Weights of a small GPT-style language model, trained from scratch on English Wikipedia: 12.3M parameters.
Each number is 128 + 32 x the weight over the matrix's rms, rounded and kept within 0 to 255. Layers, rows and columns count from 0. Numbers have three digits each.

# o: layer 14 attention output (transposed), 192x192, rms 3.17, rows 2-24,66-88,129-152, columns 64-127
# v: layer 14 attention value, 64x192, rms 0.183, rows 2-24, columns 64-127
o129:115089100122123143151026163127160129147110125132107093116138106147124105127144180097097083116182138138120128108154096156103167140094095103083163110092163141123147131118154123192094100114160134
v2:107121108176071127137135142145136081116141102095078165122130101108101123164154143075108088096150192163202131123100106117142143064101107185149111099104140179165117089153158160095054084111110129
o2:124133095082099177045099151127156128081081141111152127076104212147154133116123123077102135213105149122141096143100144136132093107081136126135149139117120138184113115199127116128106142102107144
o66:135167109123116110096084093136119165147151090123177089140100147143097161148088124133101184142090103105166120090133100154110141102121092112141107062137123083112140079083182097119134067174168119
o130:115119124146176114118167138118118164105116179148131155107153061148103115142191090184132087090164078093092126045155147106133198110184147095168131166165112129147137154108090117163157166167114105
v3:152168154079101156112106147104138148111082159071113085158150160143154127124104169101089126133103135194104115129111185128130096162131116157160159149115122134128171097190117128130120162110156104
o3:162151145091123175152144152086159135166075114108112110171103131194137094173152130166115146132116128238088159090142073131142111220148127139170108122122113092169167165153121156097079106109103160
o67:197138113178137116049087157184203117157139147158128132121139136102143139096137129095171086145127070136162113140109179131146099165136115095151123100079120104137167117105103117093138187118133140
o131:039106156110118128127164108144079124080117104136049160118063100146139112129133144139147102098152141086071100167131086160148148059140070140086095175199083147130100153114194098113105125146125133
v4:163115140096098068142140189170166082091131126168135074127152096170149139111117094140166195123108140125112121145086093142177061158122104151150114093122120145068155162121130110118123092110138102
o4:103099141122125109170089144161160078124156095152127044088112076175138147115097108124164094073134073107115120156074150137160094131172119155159095171142145110089183129130128127127178144136133069
o68:149126065145173080136136131095107163149138111128132111085160167123119128133145164177130185119167143168212074124138173170122166150151099181134066078136098119113122104228093162125063113132122138
o132:117157153116115177089161122103166147158120172130130164122127153130115137078126118139068132086093101133094148073113083122103160111101148083136132143074116160129137126094126137117200150142155119
v5:152134136193107192127113129118084121102135128152145126134164165158162151133132157116157172169071175138156092187206079147076105138097134129151104126106167144109130118141145173158094164146157200
o5:081105128134153139134174142130146102144122209095119185115083149118120128171128143152059136110128143131135129078138135140116128136134147128137162126128159129160081170113136160128093040115125190
o69:112155146096159107124160155148095173115122112100176184112064089124124081149105154111163139073103167202143121165159103128103119158148132140100096077131104179121078107133145125156159162126139078
o133:156125134114156078116085122075121117179193163167087105126178127093072178097106086098149113115191081111141135109095194140131171106152165165173187102106138084126128125091166117076171118146170093
v6:131072148112136118106142077129085147144134128176133062121206134147168139122129113123158157116109164126173107143146181134154101159140135070145135120196167101138105156096075037124155127110056138
o6:100122079163127128162114157108093085149156136141138105145165109108122155096128131148094088104163100117152083091110142127138178151112160077155144123153186125116049107100063104116095126084121136
o70:131173116177114140065141082132130102088103106121059127144080113076118105144117106123117132180142115088135108134141172138111156118176200116144101130041075178198193095112136157109121142194171092
o134:150152129145103087115146092127130164099079137161150141137115120146114117117144152119156149145149122109115184098094137058079094100108120172119152148161140094157139108167107151166145115087140183
v7:156136135127139109103097139121146014149128128144119115155151150155082147069206179166106121090100054188115119204099067136060171146131142183132159101043128164153163151130129176098136107161152093
o7:097098164108121160129088085143157122146168148182131096140142122126063149081151123184164149090099093106182142117063089122101133125132125150090172161082162181153186147069082181097126153098134138
o71:145152081129135106116107183183151156104114080147137146184117091087126153106090094117096137134097111120153108096147120099142099134224097136148085094133125104127153098118095100094171134055162149
o135:111095166126104123092157122109076127080116166106168166033160137140163088175170142080141112211173161152072127135159135150146153124112139062124121142142140146106067108136201107133084152098129092
v8:085142098148130102162197110178136122147172149143107116139135246072117133156098144110109116091118109066138073142121105134104154167146150104157104118136128180087163101131121141057091085106164115
o8:103115081156214083107116117138172167143150076117094102071171121140148149139073116144060117106112129101116097121135184118069191132140096140130110083057143113077120087118142174123158105181114111
o72:120116122084060114155076105137140161158140141136166237124133069158108122144129156108175166114132134161135168127135082114144094127110143143103133134097104081122116141174148078091108117112107100
o136:151187143109146193050137133114099038080122144148134144113089136135119119173154103140149131145164185130121102152105124160111107153094094107162147171148076126245127105095133063156143128155131130
v9:119172106128135105138097122125156120151112124204140157138094089102136129137152095131117070140111042108132113164118158130152109095142116101106108118147105052141151121116098102161168138091151111
o9:123210092146157116102055111117100101099105150151141096147122094124087100089141114097094170180160131100150128159147108128154213127077164141119056121153154154128145203175141119172106140141133143
o73:192150140089127093102151177127120133136131144117083103135189119098115095146114121137146124136151121176142079124156141127096090187158114092190112064135144116123094111119129177114147144122083092
o137:114138164123133158097117133143103133123153123123161118083058101099132108175061141132140142161094121113088182161155125187158208122098160146079121133097111159102150164072140176143150160121154101
v10:145109114151088094116182112088138181203114097071128054132117139168124151169133120123167189153204111115118109095220133148156130116092113100122138131133130172151083135067183155082097121126066108
o10:125125120126122134102118124115183129154167142126152104170084125147155069094092137143107141132117140141144135107132092133112184158080139141168132136134114103160170116103153157181178082131157060
o74:145148163137155164132128156159114096123129129163139142106160170108168180140139137127202089075103179161102129202115114125117078089138156134139181068149140143122156090125168080135009103177164079
o138:096145116144117089141106184155118151147112142131053121119160093128124119191138098179131128115071104102138153180126124138154112158110179162090099153108095061160151171135168088090142092097102167
v11:129176142139126100088104108157155168111118073139169135137125172082098141110135133158090125116152103129171117130146064087109112151145135104035166082169135132128137099128095132107126155145133099
o11:111116101110121118140171143117127174083116173153110061065125150116072108118166122120129170100115125108137105186154079106131107122130118173105159130153144144154098173120070124104130096106146108
o75:183079121145075120112109102143057137105181116083122159121178154126109113170144162103117126101130121124124104121062155127140211134140153089148115185135119111141116099155158120103099134107064123
o139:096141133096123154194198081131076080126147145138157176109103123147167095139131100099144030121136162165096110190150144151130098150163108118132201143094134158110114175115178116129159137190129161
v12:143094154134148111065157143097185122120111170104117151159124088111114130080142154155113148136140169076113139154138146118194102147040181082124088086140101085128097167128148174091159128151160110
o12:141147150116120120090127187093085133153080161116109111134087108142131108091129146053112159206138065150182127134157133131143179118089125140090053092141142125126121154169159085152090169090094152
o76:078199167130123120174114095108171142057094121177137087134162098133147160128120100158120127109138148125119089156105118192139136139200142150080063086141150150155100107215162070053135108153047135
o140:134126102172174111149065123155164106150126106117142170125137107144110099144150129108143126121130155138106152110110101117122090128146107085218132199173127129194217115104136130223122176078122138
v13:067171136206165124084146150091112167085149164203104114139130090046109152103117161135135138115143094098140156189107142098099173100184085138115074087168111210146143140101122115158126109126124110
o13:077167151133152134102109146071122143131156113180097112175141126123145118125107086169102114153121060078155135095134099111170146082090102125116172121144114166181132122122142132161151113071148096
o77:148077176106200113076100089088117210156055152082150106076153151225113126138131140124145158132085074167124119121092064166132182132100176095106168087114151166153137091126134149083128168146102108
o141:146134083153058127161150121196124083103107166118107126093042107139164093095119084070133109116102140163120098095129131061118091147121132093098132156137118050108127067144144148128199111133119113
v14:155099154131099126127152111058137119171150155149075092107106100133149117119073128158102152136147151069173094079067143157127050085137136143191111177112131134140113134118095140139140123132109133
o14:161181096163103112141129128116133151098165074113122116210147142124107109118130168131124141098166104092173116135123167150077105113156161133144153114066096130161106137120119142174150144139110141
o78:114122149117102098103147138080082126172089171111174084109152147167119111137148128135138064196178177144098150126122111147118130140145079117134151112062098169142184131162109081062152094165168144
o142:132081081099132130140096069150081130120147144131075166059133084083107121141120142091113160142122139113130114105156085085151110160118150145172145126156113107098066162055171149142099154107174156
v15:100091175121157101114139123128126159113147132146098082108127107100110189048116090144168126078105129158125097080148192116145141154164134140153125125165133242148138112110158166072121168105087180
o15:153146141139175134168090103097101109111122131156107177115175104101085146128139100103137146108141150202147118125161125107167126178150120133114110111139116175124123167081184128158128174149164185
o79:181171090101149194099155146103138114124164150086205145125136136140139132108124096141115136134141155099137161202118136129146152093045153094099119082129133173114129072167124119094153175133170132
o143:130119132159167080186147179114131112133085078088083123138116148098147121181169163079123139102146147157108124109157156154112138157128131152162073091131181133050154144152106131128165042148101111
v16:062104125118139084163098075124141150116121185104188119107073065177091112060118123195140189091149161137148121100102139121093166140095155155104168088190084067076110136152129126160169100162132146
o16:175112113146133149121065144138129089082187138158149115088132136175141101162119128167133149136139151097149108079149099126135120106093151097110139096085085129151115138129167106110080120124142119
o80:124085175099093139133168149172147076122140088123085070173156229086124101132186156088170208125165092094118124081099115149136160111117126124096118156140114179125172160144138154141175133115141127
o144:149132079129127165068150135154088149109066095124126137114069109118175124152129110161114108218095116170115143112145142127141135098134138108128083148123199147144135124075160115155155136127151173
v17:120151166123154150160154165104126177098147117099121103148169127119151095155090125108149164119162111172090094112214166167137180122087116110153112151066137201136095097145047064125136068147135153
o17:080144128121175145137201090134143098097076154133060185137115122108115133121104101130114123138146122181163089104085160167136156126152150137157154085139171166148060146198114131104122142122135172
o81:115097106149092135086108148101138162113133113125182077111043140156181135125103118089130124119128147094193104050127141135173150177075146159193159115138153115065165095083197137138131107109152154
o145:087194080134143162078076154133097092109113129125098150174080103092116112064143150192092119139120100055150151141110061045105056097099151108067076082155123067150148136137144132127152093087142114
v18:165117121179109135135108110150118152143113150100177070120149158208116130108108109095106093159093164168172123118105152142124148085181133149145132173098067101100083111115135122120124156183133113
o18:147087147161144128126099129153169157151140180099147118157086150148146168147147122086148106102111112140116134121144102124137088079184111124079116115141150110088163157135127101119117147098091110
o82:122177122140087094142137132125120072119144116124115136164127133079089176070158125110141177143119138148176158104178170113156014134090137106136109124147180138207087148126140082166166118110174148
o146:064155146102141078109115055161096149094132138133109191129116129139134114122073136131123194140148100177137093141091073123141161183161086177078166105147024163117137135136102132178158113109116107
v19:158130132212159159136132174106154127098084149117078151120112156067099149178151153128158100098093133152116116080126174156134128116110141118091210171106116176120091172088150110145151151118099083
o19:135169141168087143156128123135128095148110111118148138197130168127066138112102082126087095085133102170093123187105162129115123174109127121147128155110093159125154162139128117092118130149154201
o83:119090177086105145084134146091132162082171086104134119072117095178133210153134128136167161131142106109098058100100129096121130157099112080163146120126086081125129029120141087110108144134066112
o147:100166094082072141111083082131162108175228164149096123088203100063169139093130074148101140181126036133099152106188158083154131072115104138108029080100126128135149136131156140104163099115093138
v20:102122171083094163176139080168143160127149127011175206075123115138164150141128174131155172172074160137143073107149132128080088129165132122168119114148098157084104100101130125121165122147143098
o20:199131154105131131097139128118159157103158173128125127152058199135141171166157117164125152145105114115148116075171141090122104119110124110123179097149106125174122121139158156148145101134143113
o84:031100068090152131094117154055177078116071093104165149137095087136108117133143132087100117111133063118184143157134128107190076197118131185122154143170165101167162176119100128093108129155088113
o148:126141110117144208097133092146129075150114116165141137090115111107106080121185144080179114159158155156099165121122104119139126089118134119151132116129199171117066158140141104179101150143173130
v21:147089133196138153152118141122137105126102025081128077104100116111101165110175071146060116122100104162122105142080129124111095149095150105152093235112111105120146088085028114122091074128126125
o21:132060091161169115128141126134191106103146104133090170154130122101160123183124113142102074115133141155135129119131150133143081138124121107185163158122180145104150120080130092110143143133189171
o85:130147132136122164133097113119131185142193109120138120055131145102087114103116134145104156167169126065144152125072078166172135123143178085131182094179124095178106048169125134151120161104080160
o149:064113139083134103139087183121046174084123110172120149129106076129151101129130177107128136131096034111170082104149166148129150116116145161137043141080194141145127152192068100113104220149109103
v22:150101158119090081112118109174165138145165155131090132118098172078099170074180140097141144114119131151142139115113147159140141094123115138107132129094136108144085177138082147142132179150143169
o22:169149150116101137121144093112135141081165137111120125046146128137094132114132126128153124077124128151171137076144171116130127154097118128124137134141200072144119137118173133164089131138133146
o86:092105132155143140118113144104158129095118130098095146136155142151137083142107120182096195130155162137107081057105128186098149095164126177084106093147139139083112111136103087109109152173113152
o150:118134163053126112100113129116114128143071115131147093165082147107169173125117151083139032164133106087161151144116120089110144161098137083106111074062088132134189119183074148084150125086111084
v23:109137199088106083152128125156142151162132104095123134165150141100144124119099165089072142121040147153124101133161115068069145071097142190100088120105088138151184151183104085086097100119178069
o23:122173160108136134175147154133117179147119104097163101136136127101161141123093169135171126143099159109080103112109093138152153103180126158092128094151085172112104094117089142084114138121106110
o87:138141121144146093153175197134127102085127134106162148146081092110096124176111113142109172106141145149098120142166177208103100124094130115139113147199144081197055179144142138145138193145088177
o151:180141127141136196115084120147114142120118129096146069125141104158161138126144101117100138156176085129124202124089147102160110148157123107163112158102082108084105095147172122100170104122121116
v24:141176140117102162098138163137109101141090085186110122144140115098113125096093120131147067141094122188177086113137113097119100073146127118119110153152094133148021148135163097157107144112074102
o24:122149079144125145138163156170154096082092120102111135131119129112103120139173091127132126168132133180146154107161150124161137080099124064121103102165142153128105068130122114134085095116136129
o88:159112182085137126110089106115083093149077115108099146114067173169135138140099134132104139128163174055118145133143079165118095125153132171094163104053126132114101099130171156096178153112103172
o152:154151116143104114090123117104139160130181171128189102095131106118129172174120141196145172090100085157096100211116146139090143133100090086134121210154109152118109084122092110188134128164122126